Each number is 128 + 24 x the weight over its row's rms, rounded and kept within 0 to 255. Layers, rows and columns count from 0. The size above them is the row's rms in percent of the matrix's.

# layer 11 MLP down (transposed), 640x224, rms 0.0444, rows 591-637, columns 64-95
size [ 99 104 101  90 109  99 108  94 101 112 103  97  89 108 103 100 122 113  78 103 101 102  98  90 104  93 108 102 114  96 102 103 104 111  96  96 116 103  99  97  97 110  95  90 118 100  97]
[[175 100 117  73 144 130 119 160 129 106 103 155 155 107 113 121 146 164 180 123 132 131 143 126 153 129 171  93 101  97 146 142]
 [118  98 145 139 112 155 106  57 158 139  86 120 120 124 150 113  98 108  81 133 160 162  82 133 146 145 138 126  76 156 187 182]
 [132  97 137  97  99 113  89 120 125 129 143  94 101 137 125 125 115 138 111 146 142 138 117 176 158 112 121 104 159 135  77  77]
 [124 122 122 106 149 105 156 163 120  95 125 135 173 147 134 135 158 137 127 158 134 126 116 157 120 181 125 121 130 128 119 129]
 [143 146 140 177  92 124 140  97 144 126 101 106  54 108 129 113 143 108 125 135 103  91 157  57 117 157 117 124 104 127 119 116]
 [160 150 139 115  92 137 147 174 112 141 195 163 144 119 159 130 163 160 101 148 129 153 115 129 138 114  89  94 172 128 173 177]
 [128 104 130 104  83 138  91  97  79 158 160 113 104 140 118 120 166 114  94 176 157 125 109 155 125 127 151  72 126 201 123 136]
 [107 127 120  94 143  90  51 125 162  71 138 124 112 141 128 133 123 141 112 117  78 139 138 132 155 109  89 137 133 160 126 138]
 [140 130 156 101 105 166 118 158  80 134 108  96 124 130  95 121 123 121 111  92 133 164 143 141 120 129 139 169  79 144 108 129]
 [114 152 143  96  90 104 127 186 102 127 107 137 142 116 127 107 111  89 164 121 135 113 136  97 125  84 102 152 142 160 148 108]
 [145 114  87 135 122 118 105 123 129  95  89 170 156 108 136 102 162 152 133 170  88 115 141 125 123  97 116 126 165 130 113 128]
 [146 119 163 147 154 116  93 126 130 109 148 128 112 159 127 118  62 119 141 118 117 115 164 106 154  92  55 168  95 163 120 138]
 [126 136  97  98 101  98 112 101 127 104 134 136 110 117  82 121 158 154 140 144 187 151 135 124 136 111 120 132 204 133 128 144]
 [144 105 104 125 121 115 135 112 150 165 132 175 121 149 121 109 112 135 136 184 183 135 134 148 139 106 141 140 128  98 112 127]
 [124 102 139  61 119 121 141 140 116 137 138 119 149 123 107 130 146 132 169 142 148 124 126 138 163 128 173  85 152 155  80 114]
 [171 121 110 179 128 122 164 118  97 100 110 114  81 121 116 128 179 149  90 150 124  95 171 104 127 108 136 129 108 135 127 109]
 [127  94  80 131 139 126 137 164  87 148 160 116 104 184 115 124 130 143 129 154 137 111 148 150 132 106 148 131 114  67 204 139]
 [142 123 118  99 132 103  93  99  99 122 107 135 153 142 149 111 116 131 124 106  58 154 147 135  85 156 139 128 154  96 147 173]
 [134 117 122 165 144 145 141 160 114 150 112 128  98 135 139 117 153 126 162 115 159 119 143 103 143 124 113  99 116 125 172 121]
 [ 91 131  86 125  72 106 121 114 135 128 145 144 145 150 121 141 149 110 137 154 131 108  81 149 140 120  85 132 101 120 143 103]
 [167 155 102 123  83 136 155 117 142 141  93 133 145  74 128 155 173 104 124 151 118 158 155 124 125  87 141 144 137 111 119 144]
 [115 169  80 115 112 133 115 111 132 101 106 175 118 132 155 127 141 186 117 110 117 142 160 140 120 175 104 141 128 137 129 134]
 [105 129 145 161 128 110 147 160 121 139 151 104 134 117 137 154 168 125 136 115 136 150 106 126 152 113 154 110 109 126 131 142]
 [172 151 117 133 146 145 127  85 130 123 194  97 138 125 126 148 124 134 103 137 112 129  83 126  88 141 156 102 111 124 150 129]
 [116 161 109 138 130 106 176 123 107 138  90  82 154 165 114 123  74 121 161 136 152  99 177 153 167 154 150 139 168 121 119 159]
 [128 110 158 151 144 143 116 107 108 120 129 106 109 155  86 149 134 129 146  82 112 137 128 143 127  95 102 130 102 137 119 116]
 [149  86 138 120 163 147 112 170  86  82 118 145  74 113 159 152 160 172 139 137 147 142 124 162 136 141 132 145  71 123 175 159]
 [ 95 168 107 162 109 132 126 145 146 138 134 167 103 129 131 138 110 100 166 133 162 155 137  93 143 162 145 127 144 131 161 104]
 [115 140 103 136 125 117 152 125 128 143 114 137 129 129 153 116 145 160 134 124 163 102 145 138 135 128 108 108  93 116 136  80]
 [124 126 136 136 117  82 104  94 107 122  72 151  99 124 103 168  95 113 135 119 142 114 130 122  74 140 123 120 143 141 125 136]
 [140 159  86 150 150  98 133  89 120  92 127 179 137 133 163  93 107 150  94 145 158 118 123 135 137 145 134 156 144  98 151 108]
 [139 170 137 152  87 152 109 144 146 123  89 123 126 144 113 125 111 118 118 130  81 118 102 109 132 149 139 144 132 128 118 118]
 [110 121 123 151  96 154 142 158 148 118 117 135 149 146 129 174 125 126 100 110 113 134 131 107 117 165 136  81 128 127 121 160]
 [107  99 115  62 165 171 146 101 121  99 140 120 139 124 165 129  74 140 113  95 110 127 149 132 124 128 127 144 135 129 100 134]
 [120 118 102 142 129 132 155 130 142 119  83 123 116 136 131  73 156 137 138 121 118 127 149 107  93 152 120 114 179  81 137 157]
 [148  83 106 152 127 126 153 140 160  95 101 116 126 147 149  80  90 140 115 143 120 102 166 143 103  82 139  68  99 127 110 152]
 [151 116 166 119  93 140 161 173  89 120 173 171 148 167 131 133 127 139 152 107  96 118 135 130 119 116 122 118 145  71 150 133]
 [145 134 110 104 126 100 114 106 134 117 121 169 136 118 161  96 110 117 160 119 116 160 116  91  92 153 117 105 133 108 106 123]
 [107 115 146 134 157 103 148 117 172 156 106  97 123 127 126 138 120 103 124 117 144 127 168 121 120 166  98 110 128  91 152 123]
 [157 132 123 115  93  76  78 131  93 136  96 163 117 144 126 169 122 135 176 158 181 111 156  99  98 140 145 120 152 134 142 108]
 [102 161 128 142 164 110 132 121 134 149  90 102 121 181 141 100 114 140  95 150 145 132 148  96 115 138 141 131 166  99 152 103]
 [119 144 135 136 138 105 116 103 105 122 146 116 176  85 142  89 122 113 133 122  90  92  97 191 141  99 155 143 125 132 122 115]
 [127 136 131 164 173 122  97 113 143 125 143 139 177 121 159 151 137 129 114 160  99 118 106 127 116  98 129 143 111 151 181  99]
 [142 173 129  97  97 113 124 112  69  91 105 148 136  90 122 123 121 120 122 125 133 144  93 112 126 132 136 155 107 162 112 172]
 [101 122 130 140 117 135  95 151 120 146 145 126 111  82  89  94 126 142 134 160 121 109 119 154 134 130 120 115 140 136 150 144]
 [109 122 135 134  91 141 161 141 164 102 103  93 118 139 108 153 111 133 154 114  95 116 138  96  89 114 141 113 133 115 131 131]
 [129 140 130 109 174 110 132 116 127 109 115 107  96 116 130 131 143 101 113 146 158 111  59 174 104 133 145 117 141 152 127 136]]
# layer 11 MLP up, 640x224, rms 0.0445, rows 592-637, columns 64-95
size [102  98  91 108 101 102  98  99 112 108 101  94 107 102 101 113 110  84 108 107 110  97  92 100  91 105  94 104  97 102  97 104 103  96  99 108 100 100 100  95 107  99  93 109  92  99]
[[122 151 133 127 150 164  95 136 143  86 156 101 113 129 118 113 121 151 179 130 152  87 121 110 136 155 144 167 141 155  94  73]
 [113 158 150 128 150 126 162 111 188 150 143 113 151 129 147 181 150 158  70 130  77 119 150 115 112 134 145 192 137  93 155 138]
 [128 142 108 145 173 165  99 113 104 160 137 130 149 159 117 100 151  97 141  94 157 120 124 112 117 119 103 113 103 106 170 113]
 [108 135  94 147 136 132 132  74 149 131  60 103 128 149 128 175 129  75 134 105 152 179 140 135 159 122 147 146 123 137 129 124]
 [138  98 170 133 148 108 101 134 123 101 134 134 127  97 126 132 158  98 183  92  95 149 110  97 135 116 152 141 126 148 110 126]
 [145 115 102 167 117 125 116 119 186 114 119 107 136 138 115 153 114 128 105  91 157 103 150 102 118 140  82 139  95 174 135 132]
 [145  96 173 101 130  91 107 136 173 187  84  84 155  91 123 122 106 102 138  94 132 123 128 142 178 106 143 169 123 153  62 162]
 [125 149  98 128 126 123 120 138 157 139 122 131 193 102  99 153 159 100 184 111 136  84 137 123 143 152 164 122 144 194 118  70]
 [101 136 110 147 126 112 115 160 146 123  99 148 164 102 148 102 148 148  97 129 127  95 108 154 112  85 177 149 112 112 139 156]
 [134 130 162  89 108 122 155 124 113 118  72 139 161 143 152 149 103 130 137 117 134 182 143 101 138 114 141 108 143 156 127  97]
 [160 142 111 174 141 130 122 150 154 111 106 105 133 106  96 181 153 113 145 110 167  91 102 128 104  93 144  86  99 143 149 148]
 [126 174 120 124 175 126 139 142 155 153 127 108 179 136 155 114 138 135  89 124 100 143 115 135 120 158 128 162 154 121 100 110]
 [108 133 148 116 120 113 133 148 140 110  99 109 111 140 114 125 112 149 123 128 127 110 164 103  99 152 126 113  95 128 141 115]
 [124 114 135  91 130 145 134  99 132 128 113 152 102 188 130 130 108 169 134 131 120 163 140 155 125 134 127  99 117 106 128 111]
 [147 111 126 135 138 115 101 142 157 116 103 128 121 119 149 171 121 142 163 172  94 108 108 135 122 126 112 140 127 154  98 142]
 [142 106 119 155 141  98 133 117 131 142 146  89  94  99 144 157 127 169 123 157  97 159 175 126 129 103 107 125 115 116 139 166]
 [115 178 124 139 138 172 158  64 153 144 116 100 124 139 128 143 141 119 124 102 131 170 127  76 137 116 156 113 117 126 124 151]
 [142 126 142 113  94 126 104 145 113 108  82 129 123 120  96 116 130 106 144 123 137 166 107 134 163 139 104 129 118 129 120  79]
 [154 125 157  90 121 129 123 151 162 103 109 141 123 126 134 111  84 101  79 133 105 128 136 154  73 111 186 143 116 126  98 128]
 [ 93  54 151 135 105 111 134 128  94 117 149  60 116  80 146 149 120 131 109 123 103 160 121 132 105 132 174 156 139 129 166 135]
 [123 112 185 188 165 115 153 100 128  91 118 131 118 129  99 160 142 123 128 117 103 112 135 132 117 109 128 119 152 157 153 106]
 [121 117  91 171 106 151 129 142 143 148 140 117 107 116 140 122 133 109 124 172 143 151 121 142 169  95 126 125 186 134 161 160]
 [112 136 111 149 123 161 107 191 107  85 137 142 139 138 119 114 135 125 155 134 134 146 130  82 137 125  93 146 149 131 157  88]
 [107 116 111 132  91  77 150 154 122 103 141 154 112 119 181 143 144 142 166 138  78 152 133 138  87 103 103 101 134 152 134 146]
 [127 126 129 161 161 134 167 132 126 141  75 174  72 103 145 165 112 108 163  97 132 158 123 126 138 105 146 115 123 124 161 121]
 [116  91 126 128 111  97  92 143 120 147 148 117 125 138 119 122  96 143 134 145 121  92 121 110 108 115 141 133 161 124 115  75]
 [ 92 140 122 130  64 115  87 135 144 134 107 140 132 108 169 136 112 122 148 165 131 153 161 117 141 128  99 187 118  99 112  94]
 [117 159 157 133 171 159 124  96 140 143 122  71 115 160 110 142 151 125 131  98 156 133 154  83 115  59 117 180 126 135 106 129]
 [143 119  91 100 133 114 132 109 128 106 174 131 121 104 143 113 120 119 141 118 101 159  98 138  96 102 119 139 129 156 193 144]
 [138  64 124 112 117  87 149 172 123 151  92 134 146 193 103 142 144 100 113 130 134 142 155 135 136 137  97  98  95  97 131 160]
 [141 128 137  94 142 108  86 102 118 110 103  89 133 114 135 112 136  96 126 153 170 109 115 108 167 133  81 148 129 145 128 130]
 [128 145 125 155 138 107 127 107 109 132 118 142 163  80 148 140 142 145 123 133  96 131  90 124 155 187 134 124 135 127 156 105]
 [121 146 122  86 133 100 120 160 120 115 144 158 149 107 132 111 139 136 134 180 151 132 146 115 139 114 129 112 123 165 129 121]
 [122 145 126 106 123 117 132 178 192 128 162  81 100  84 105 139 145  96 135 132  83  99 165 138 127 144 151 128 137  97 103 101]
 [110 129 131 113  92 136 115 107 126 179 150 156 116 139 180 113 131 112 172 158 124 164 113 124 165 108 125 151 122 144  43 123]
 [136 155  70 120 105 146 115  71 166 134  71 122 123 174 120 122 117 116 164 124 110 132 131 103 101 162 141 127 128 139 145  98]
 [156 157  78 101 115 138 150 126 149 105 123 108 133 118  81 128 146 123 115 112  95 129 159 102 153 129 154 116 124 129 144 118]
 [139 130 147 117  98 136 134 128  87 157  94 118 166 141 140 156 132 128 128 147 151 130  93 102 140 167 184 131 133 126 105 133]
 [136 142 100 122 143 130 114 130 149 148 102 150 134  79  96 128 117  85  89 121 138 106 138 184  92 160 152 137 145 125 148 141]
 [150 140 124 129 108 175 119 112 101 154 159 177 114 167  70 121 122 167 141 151 104 101 125 145 125 130 121 121 159 140 154  99]
 [ 74 155 122 132 128 144 142 107  83 100 116 101 117 113 134 160 158  94 126  97 112 143  95 152 166 107  93 172 145 170 118 117]
 [140  81  85 153 149 128 124 100 111 166 145  95 159 136 120 106 135 115 176 116  72  70 133 131 152 126 166 115  73 116 163 124]
 [146 132 116  84 134 127  93 141 153 166 144 106 136 114 134 133 145 150 147 165 121  98 160 143 124 121 151  84 137 136 179 141]
 [135 117 118 119 159 153 106 115 140 138 131 135 160 134  81 129 125 103  93  80  98 127 107 132  95 151 151  95 150 102 122  81]
 [ 86 153 152 115 134 133 128 119 151 129  98 164 106 114 138 127 143  88 126 128 144 134 150 146 177 139 132 119 146 169 112  77]
 [146 110 143 123 113 100 108 146 149 128  92 118 115 135 152  94 150 155 157 167 115 115 142 129 140 126 111 151 123 186 123  90]]